config = dict(
    num_key_value_heads=3,
    init='uniform',
    learning_rate=0.00225,
    max_grad_norm=2.0,
)
Each number is 500 + 50 x the weight over its row's rms, rounded and kept within 0 to 999. Layers, rows and columns count from 0. Numbers have three digits each. The size before them is the row's rms in percent of the matrix's.

# layer 5 MLP down (transposed), 384x96, rms 0.115, rows 104-137, columns 0-95
118:384429541491519503558483531462508438498489493486518529613553543521631469525513462546431473485468462547497551564567522514537497482518400590556494509535575438473492443484572537359450489449523503511538417536444443581423519533519434403548542490443509488482482425486457517507570471500504538414
138:507500479522524514455433448502499511518568498458476490505486473519534605399487538360565431468459520522508489525565593515458461540443550506538580543462547548429464515428464544450550421542522528559547467557544531584458466505498548405420515452465475521475541496415431448620541504553386499516
111:521525521421472453475411510507470494497463466482556454583394505453576561479411576506512435540478506530483543474457482465615570474535391472489474519565536587542497605462504452467588494456492458471514511540442506521549485447560427583544557574517496438497533447511492464464521456487496443651
101:509477536536611465476533526449497413489361464422483444396503533493577490517505550479504592477504454494454543465547536489545517463498542531479514487511534512553453575401460574457454481448549529354471545478588394526571505448545535452480386537486495494469520503531545594513515465530538556492
099:441555455474483478552520447496516602541508534560463517419507491511518499448498458510676496549411457488560491394557507425426428501594466615521515429524472462504545474489516379572544522524616534521507513521535539426528506508528515477534485459510529459549511537431523576449447480440487464481
093:554502493490524546532489417594556577497495456569423461506489413552474524488519475554562510492475434495538513495485483474490513550571406567460500505439515458545558570506549494449252483452520483555513450536559491527502478501510520508512458495454453598501470434469495496453387578540491486472
096:473493425500421492531530393594539506424461505430505438549527534571631558500551523541451547531474448585508489505516509466439546537575540494438511462508613440511492430620482484565408467499453565457473525469474531445435553544505501481579495487449449452552569510405513513462452449476494482552
095:525519540439527463486444567488479432484441477468530522459460468455602460445439448480432507422536557484387577613504408434452483438541520496566560607508550576525500432541514537486452483516552480479519539535463504511504487493562481420532492533358596492444577513588514478485539488506488548441
102:509443532493465547467487480446605481447591420541514556440510477508483506464532472476536452489459526496576470362508478469535431445432504513562485459511497484394465503584600541442506468475478538485615538613488559530536538478441551446574560507536517469472492635495476514490555523428423492447
111:490490483514548471522442525455479387551531501414571544528457529469486468533503525442438361522515456476463547515536560532425553467520490537466453479534535543471540473489488637517592564544593509536509421466496540552500526576494494563478433442566579539474499416396511583548516417440469455465
091:527512481529548434515516516508466410440568516502587457505438491544463575381580489432538505450565546590564435552543529617516475466473573411521540433445452543415603552479456512581507467495585513479436438470561523485490503534501458430457429493505469464412532473504456526521449566507538500490
080:501464548558510537505537442529410457531586489542492504468426429560504574531497467423513551501437431451510532479547469536594509516493434517424558541522503500378470481477451513484430514562537499591468435438458535461556550533560464543534533510455486363539503459483483478561437452609495514630
082:409464486516478451437489489529434502414502512520519516585423568400536562465485436497481471428606509443654546565532531510464463575426491509547485517489579544498550500483524473540437454446539499558473521469465476438512573507530580491459560496469500476467566445505523494457344548555559522468
084:544547495511444518578478487614490567451524560555490463476425470519466490494501406415453556504521396533571472474564425491520533527499445458468478522540473447484496452464585487519383626438551544449431467482580484387543512527556502435517475514414580473500566485521556435517499534541567489511
084:526451505418555584514496396573575568464521442504491505548514480494546606412484553482577471491468513509467441520459586483498528498531467474552538509504595399544473508435506413442507418452445376524544494570463500452515438574451437438532558483538441417472496466541503489466493595492522503565
090:509535449495524503456574578386504375524469529481510571487473575525505523545502541448518417612478544511487475504537510509424455495451573484586484486501503526463491503565501504555637582515479498497572494474482455463491503521437510571393418497648489495432500430545455524467539429461494475437
099:602472458450543480477501353503512409540469545488454447443547518460438412582512474523526527482500515497511540499503455499430472528498472509521548491518617459399534559532450432568465543528403629504430523508561460633517534452470501531518419524559515506561493508419526568478486479529508550500
096:598507445435606512481501501470481564526461508469414502551592520416505497424530571445536534447528520575470618449543502443450382497504473560572522524420526432471471478505497496524430456525544482480495539520594460477396541471530528505485509565476552389445556578510551528426481430531480485496
089:449503572485492496454496468554480451479458560495576435450415536396638593502460485523480526488537456531511433409558495546570549542457494471463479477582526514456503471447567482468424463480470444509425524627543533456555482546583517562563396470511485499567515462500560559493439515408515504469
095:509517557481516504512468427512508569440555401428480625459547465495493563469522450438527510552482486558469463402505407562608372452516465488489437478578530580583464563539524580485485481451491473415550425523488451508622468529483490535466485537448531575506522487544500574532464512541499460523
096:389444472532512436467480477522676511446476404504505461468590491460521493434425436435500440546504543481444455483529488477564608560510516524454502543583529534486439424540478519555520483488552521499505472517558482554545470497501501438548470545520555389492479479536602447474614554485568466522
091:534434439467445459538500520489499533548462518431516502543498479516608527443469561470599498595504473464507498515547493478540404453562467413533515457554505439525455491492618516468462479482424525459592593576446498458382480466507473576466545593511441436562544516561505404518537457586456503474
118:537522490562542401409556471639452420501471614502540482539512506455504435458556501409567506479437446527516543439430597522501578534498537545457540474544497477492560521484473528491428546564436500448498495513490449402492460526507569506572426481559518358491543445461528491496513577501463465489
087:434445499453452444451512507568623420470557409429515574522431479530596542503564590529459490560506461525551513552513423400533487567487554572498558514544497456500418418508468518499505459531556549568433487495436541503511491483522393405453503544473554503429519528485525432513585484504497528566
112:463551498470467457510518556490480368491523466465489614519475465503518479566461491464514477521447600546489477503531502494500530536433604477575440424456452514538537460557514489498574638494528592538571481437464461478531527509533471558444433427601485467432480484523448569561509383406530488466
109:537585484417490459483432571517441482492456432470461519643543467460500482523411528434508451569421539480547534508553500528492503521501475485574532543491504490465529492486522510479499477532486512408437447388411466451546613472563561511599547537456560529501544511478602546432490522553434445402
093:530543527493470461541432447502421405529419577472568434551431519521536523400588454585477462480495564591516513461478563466451506477445482596516520452570456580516517425492523504503464566485493564486496492525444542606594486454540374466521462452549489473481396453472528538526478553516501512560
088:630603466524453454462431464461490466512442426512553525480495480545516478467385472574477530464576473488511538497543486491566474516562626531450538558505531442490496582404485520384509501473433550528480422482424626600503482565532547449482495472510459557475479544550517460531467506457491439498
124:553458482540496417478433583469542459524408525432528505470551594502549561401532553464525505473459460560557528493500521484466529537502430452496481587423525512451497446456402508466560491455428493442400591522502522496587455505519552529512506589494506526436534495418426509536632582445545471528
130:537439496535488483454425568451507426523441540408517574403492479536556471528358592542494508488487461452418536549479524541455592441569480469497457518486515520500545540542472591489598519515512476504565510429473501470487491524464493598401411508611514540444420475526545487447543505529552566522
091:401505532492479559527489517591521560471460479509554523393571490522508483401457548554468507445495511478534448504544417388522465479494584530445504407458600480528428436527409445526566483503481583481509606489598416457471455529506528516504475498414510447582574563538537520469521519452535494459
118:489525566541494537542474537488482359514419442522437528529511443472484477506511483407482431549557493554493466520581496546609555475474388479514555567494496508474481414527534533455516516479448430581532414547576530500467373507453466450567471602510548477488525473600547483446456539553461444471
085:563544459410544611540598485545535595495426490477473442501451581441489451457441463478550519511529542495501533491452400454574465452488514497574590471612532490549451443489483480477515501476550416602468503532507535510439482420445508408504527508480368591525533570493476532518480459502527497536
104:489394646532479421506549470488538442479600457524524457472541454463460490490505451467536441520620448476501465456448387478477428468428502468435533467634503552444475547425413489439465468516532508534510487480507447509550556549519524443505569532578569490526571504540522513510473543583493501568
# layer 5 MLP up, 384x96, rms 0.152, rows 105-138, columns 0-95
119:502440503552490519442455497460458499516604496527530462533485504527537511516439634367554370480498543493506523548415540527468490462469516463566494535405546471417467570441519508469522487715443491513572407523502548473495423492486544507448456462532454505483452509493500485480518518545509502521
110:580413380432508446549473553421497512538472423530552416550544521503471567572439508599531459443426394507446537534500476478475493563461564497520449462495546609582473603524489522555509570424508530460503484455443531645482432525471487504506465493484523512486490512561476444491524455456534501508
104:512396553588445433454448467520488508490526480481494508523453529417494514470573557480526494527536485521547423599468467505490462495509479446510514510398420539372440632429541493487537572513581477487517561448568486523543532476531473524497447552569472509524333489443428548550539502442488474480
096:472524494573446511504573483515487491363420459531483473465487437512458432550437495482568451513464489620596520481451520513458625526532563482563475516411504601396475461538552471465535464513529609517456475491490531485484436479455557451414481601529577523496451469486553520543527476456465437480
090:485551571542563538398549552540552465534514502633457440407482399550527518498477576499367479567460521428427503555456515513486512548415496573485457522413520535470428554570452495472449467591459490573534448531538474472556486509557508509462482504504462534511418577478418503418498490522505479516
111:493537475501401536525583512517435503477633563552439578569502485505575523486487496545428387544455445491445489559571472488506515485505559448543520403378446568458478472524558480430528502526472526538544471432538511468413471518552512413529391522543569525478452529403447533460499476506538481472
092:498485491593448496552499540504522477581527461440482539467565447560497512529463512492510559581495417540448462529473456544566530524482447577613523464452534544453447518475368487476505486550473447486439400447553480470579454449500518526450466591496377480509382430451468517537442445562467427514
111:533507357473398521536523513502379509590463540508539527461425473512516483578543466456511452510499499401510498501543418519448639460489574498451472551425444522495523526533487539542488511597486565490467489435573458494512530525436450508490523575576422538496464398542458503486512521464606451492
092:524551573584487401416486508485516490522508511435492489553509488570453458575515594440454466466521503455491483499558565508455564457514503496494471436457473533499565433493388540545498495526604446515512514384525482528553389484425522497396526429539587504462425548412490570495581495452525519572
097:558469469488384501492476524434508477508611458544471491455482565563561473554443569548568495479580500437471631603472497492453520539486581485496500470487546535407473477502480408529507496625435541511531486476564547520595480523481505498533488545500470562413426503495559437443448511436515582445
084:508494534418445507483509513531525473481491577542490440509463458527467544481529464590410486543533531561525397532470517461453513510429565509551524501464539594511525525558511580585472453500548526583460528486475494567545389514512642499518431393520490532430515516585405577415512555540548429515
096:547551478428506526484531633458538525592443415480545505468623503638583448529529460526517490558497431454487480533551575462456503428513543572488455560564502585455492423591476530518466502552532477461529497439478537528481493523444513448460446442479510563471415529533411503450452459459445480543
094:562542511549524468506468476479470477490564466545395464438485498471415471468469523490466471447608460479443640540521485471498575600592551575530476519459531553392482561408429548493549474462497567517486446534452533426538419565467589478524433514526480475427503519465468597498480481519470433531
092:539537528447439475524541460528420504523461544469484531487511469579494490464416596451540387451462557462490469614511451550526484571481502456559562488540504508598515516495387480518581501621486419568542537444523518466539501563482466431494456483523489492485552511540425508485524513368627489474
079:430503533566535488333582485426532475480479539477468548467543507439552542581484495460453513552546456443540520536461449519492504521413519463540490466487558526406610575515540451491517578547621461537590485417506443456539502562513515571423467470587561489527494502488410494506475459518488551458
103:468460534483518440485498489495536462571531467516439447483567469505562481515462501533521544518449370484446623502479582537492527430466490502546517481414540492505569413504566556511501511505523501573492504388493493527481488492597544443507534598540447498528423532553531489410576359427481515616
111:493480544514417487516557427469487447548533596449496476416605496504497522535454514510538538589521509464442594463532528529547606572483500522555480486468475469425509529514558532514510533493612544537470484504455376457467515560537473476408538571536385460529417435418530456455499439432526453551
098:520501542508372449508490558450467523533568481519478519488562494679493512479452462548527485494506452487467542513547516525372477484469487603627519493491389512568516415498518537560482473508447408472506530437483529497547469517423561456455468616480518500574480478448433523493503527511464458579
099:594448452507419463508499514532547548501395412530476487519539545522557517537538517466543516445464465564462439524596566479456449477489462464518493507462448521500501511552555554570487458547490420439573364477440495552538428575553449588421473464493597520469469386416433497476523457525461486536
097:615407574422478469521428530432567491485498433505496442511580544456462424431416604498488553523509463521444520541537560529434514574469572517467523445525533463582440494541483529598493472429523511523489544545414581482560519512522464536428407526532485484464537432519531564417553446490530550509
105:491547520498376380482508580456507471518395562516534425512537522629536425454515474457480490512517529508432558459492474457504524557493520561564443452456486513451545551525453593457522570527429519520465462478510343485582480508549566502434506403474485465477422533458520438476452532494463484458
112:496513524466450520540472540495494486494448585576494441416537479577532458499449493502544524467479481472357533539488577535372602579469494557499420481469468473386571539466494511490525532457461456566504493526448473519443461546594579526495482600556445505451508465510437490411475510446534415574
094:417500429492528366469567517523528503482416552535620487447515453460449376503536438451496521453515509451495475581570532501475498507384547448578423541487478510515500456444512566615548485634471569484506521503503557567492465497591484546418485536484518485500476512442509543561473521496458509475
079:502497509549509385516518554402531516521485470478551544423596524499466474537387491457485477463466525509486395470478534568501465555478521444542478365469426519506578456550535457573539558440473481582501551542529488406531462500545545565464453498603523518438484557439481589490548461405504538445
104:529468573445486389422381528481494486463405500598525392481534518450499430524501501495452512391520502503479520496484495550409456586419488484542541467427473448487646564463487531495515526506458510579543451560532501539540493475578505561431484504479529511422483434508438552551533455498482414514
095:492417512438514398489457526485584444443552532474443449507605481505516503501435513500509470513476449501536547468514517483531552486439419497483474330550544490518538582619559467567495573483466519529591494516484445480520440587491511499502529535531411556476519352448509444426489460507524517552
096:545492503592503519545505523515524457579476521508514463539533403492628457464499504427490416550553444444506516457448549530411597466491518541458445503529429542435518491506536537502532507445607468464470464480540311488581530439518470576524518594528469512458467409502461567465494453486483481537
108:603388492576520464413478531496494486477550493579560459514497342441467473487477473466492509506538513467550540502373504516515433527433467483536464423523470556472565547407543459480556548519484539504505574517499541554479473487621500535505532495548557587478465474516445490352567489530535473490
094:578487450475502467533419525437431524499439509460516534413581432533475506478399523553468593510537414450501493530556472452448495522494504536467492535473529558374573505516553502568524568454544490480530503491519458640529459542466475589463420547579522471409473518547491539374537533462549515458
099:463500428469435557465476530417566529476413454487485501565544563454504538483550594472468567442534534436532547570568605557475514459502577553473476554438495518591532515431508450490532532452456592478482507533491498593466426465547488538399446477492416532422533520566539526438559531475396531472
119:464453508588502544491627460526480443585481608528495488520465528463513489472519512509449415467543482507459476487539527479546560541513465513444471521392469544433505577547507473501537477595478535546540388490515439602560407505592538460492380526541544505451475476366524580527491448482491520477
089:436400493466533560520528561490496531497390395560477469451460553508527413460464538484469453494492487482563490588542505611412427480451440498414528451461473537578467572518568548485512547591522483599568496447540413418514519457555483580430534490519492535520513561506559537482518458477490517425
110:521495489636514498403518537510493482514493518523600482541527360507462567542502499432510457493534424459620439491546512432412518467461480581546362546548457562543520514436433579560501540487533492518496509464558511621531416499506521511472485464514489484495495431521439542520480427489467426499
091:516475548451446472351546496467526461478501514427552463425582403477482459517481589574469526531462491556523505575523494453461508500429551481534403564428525569454539586606481575507507630465473505449522553453559457473570446517459464557436491441513540518418565497527457456506505464486498523477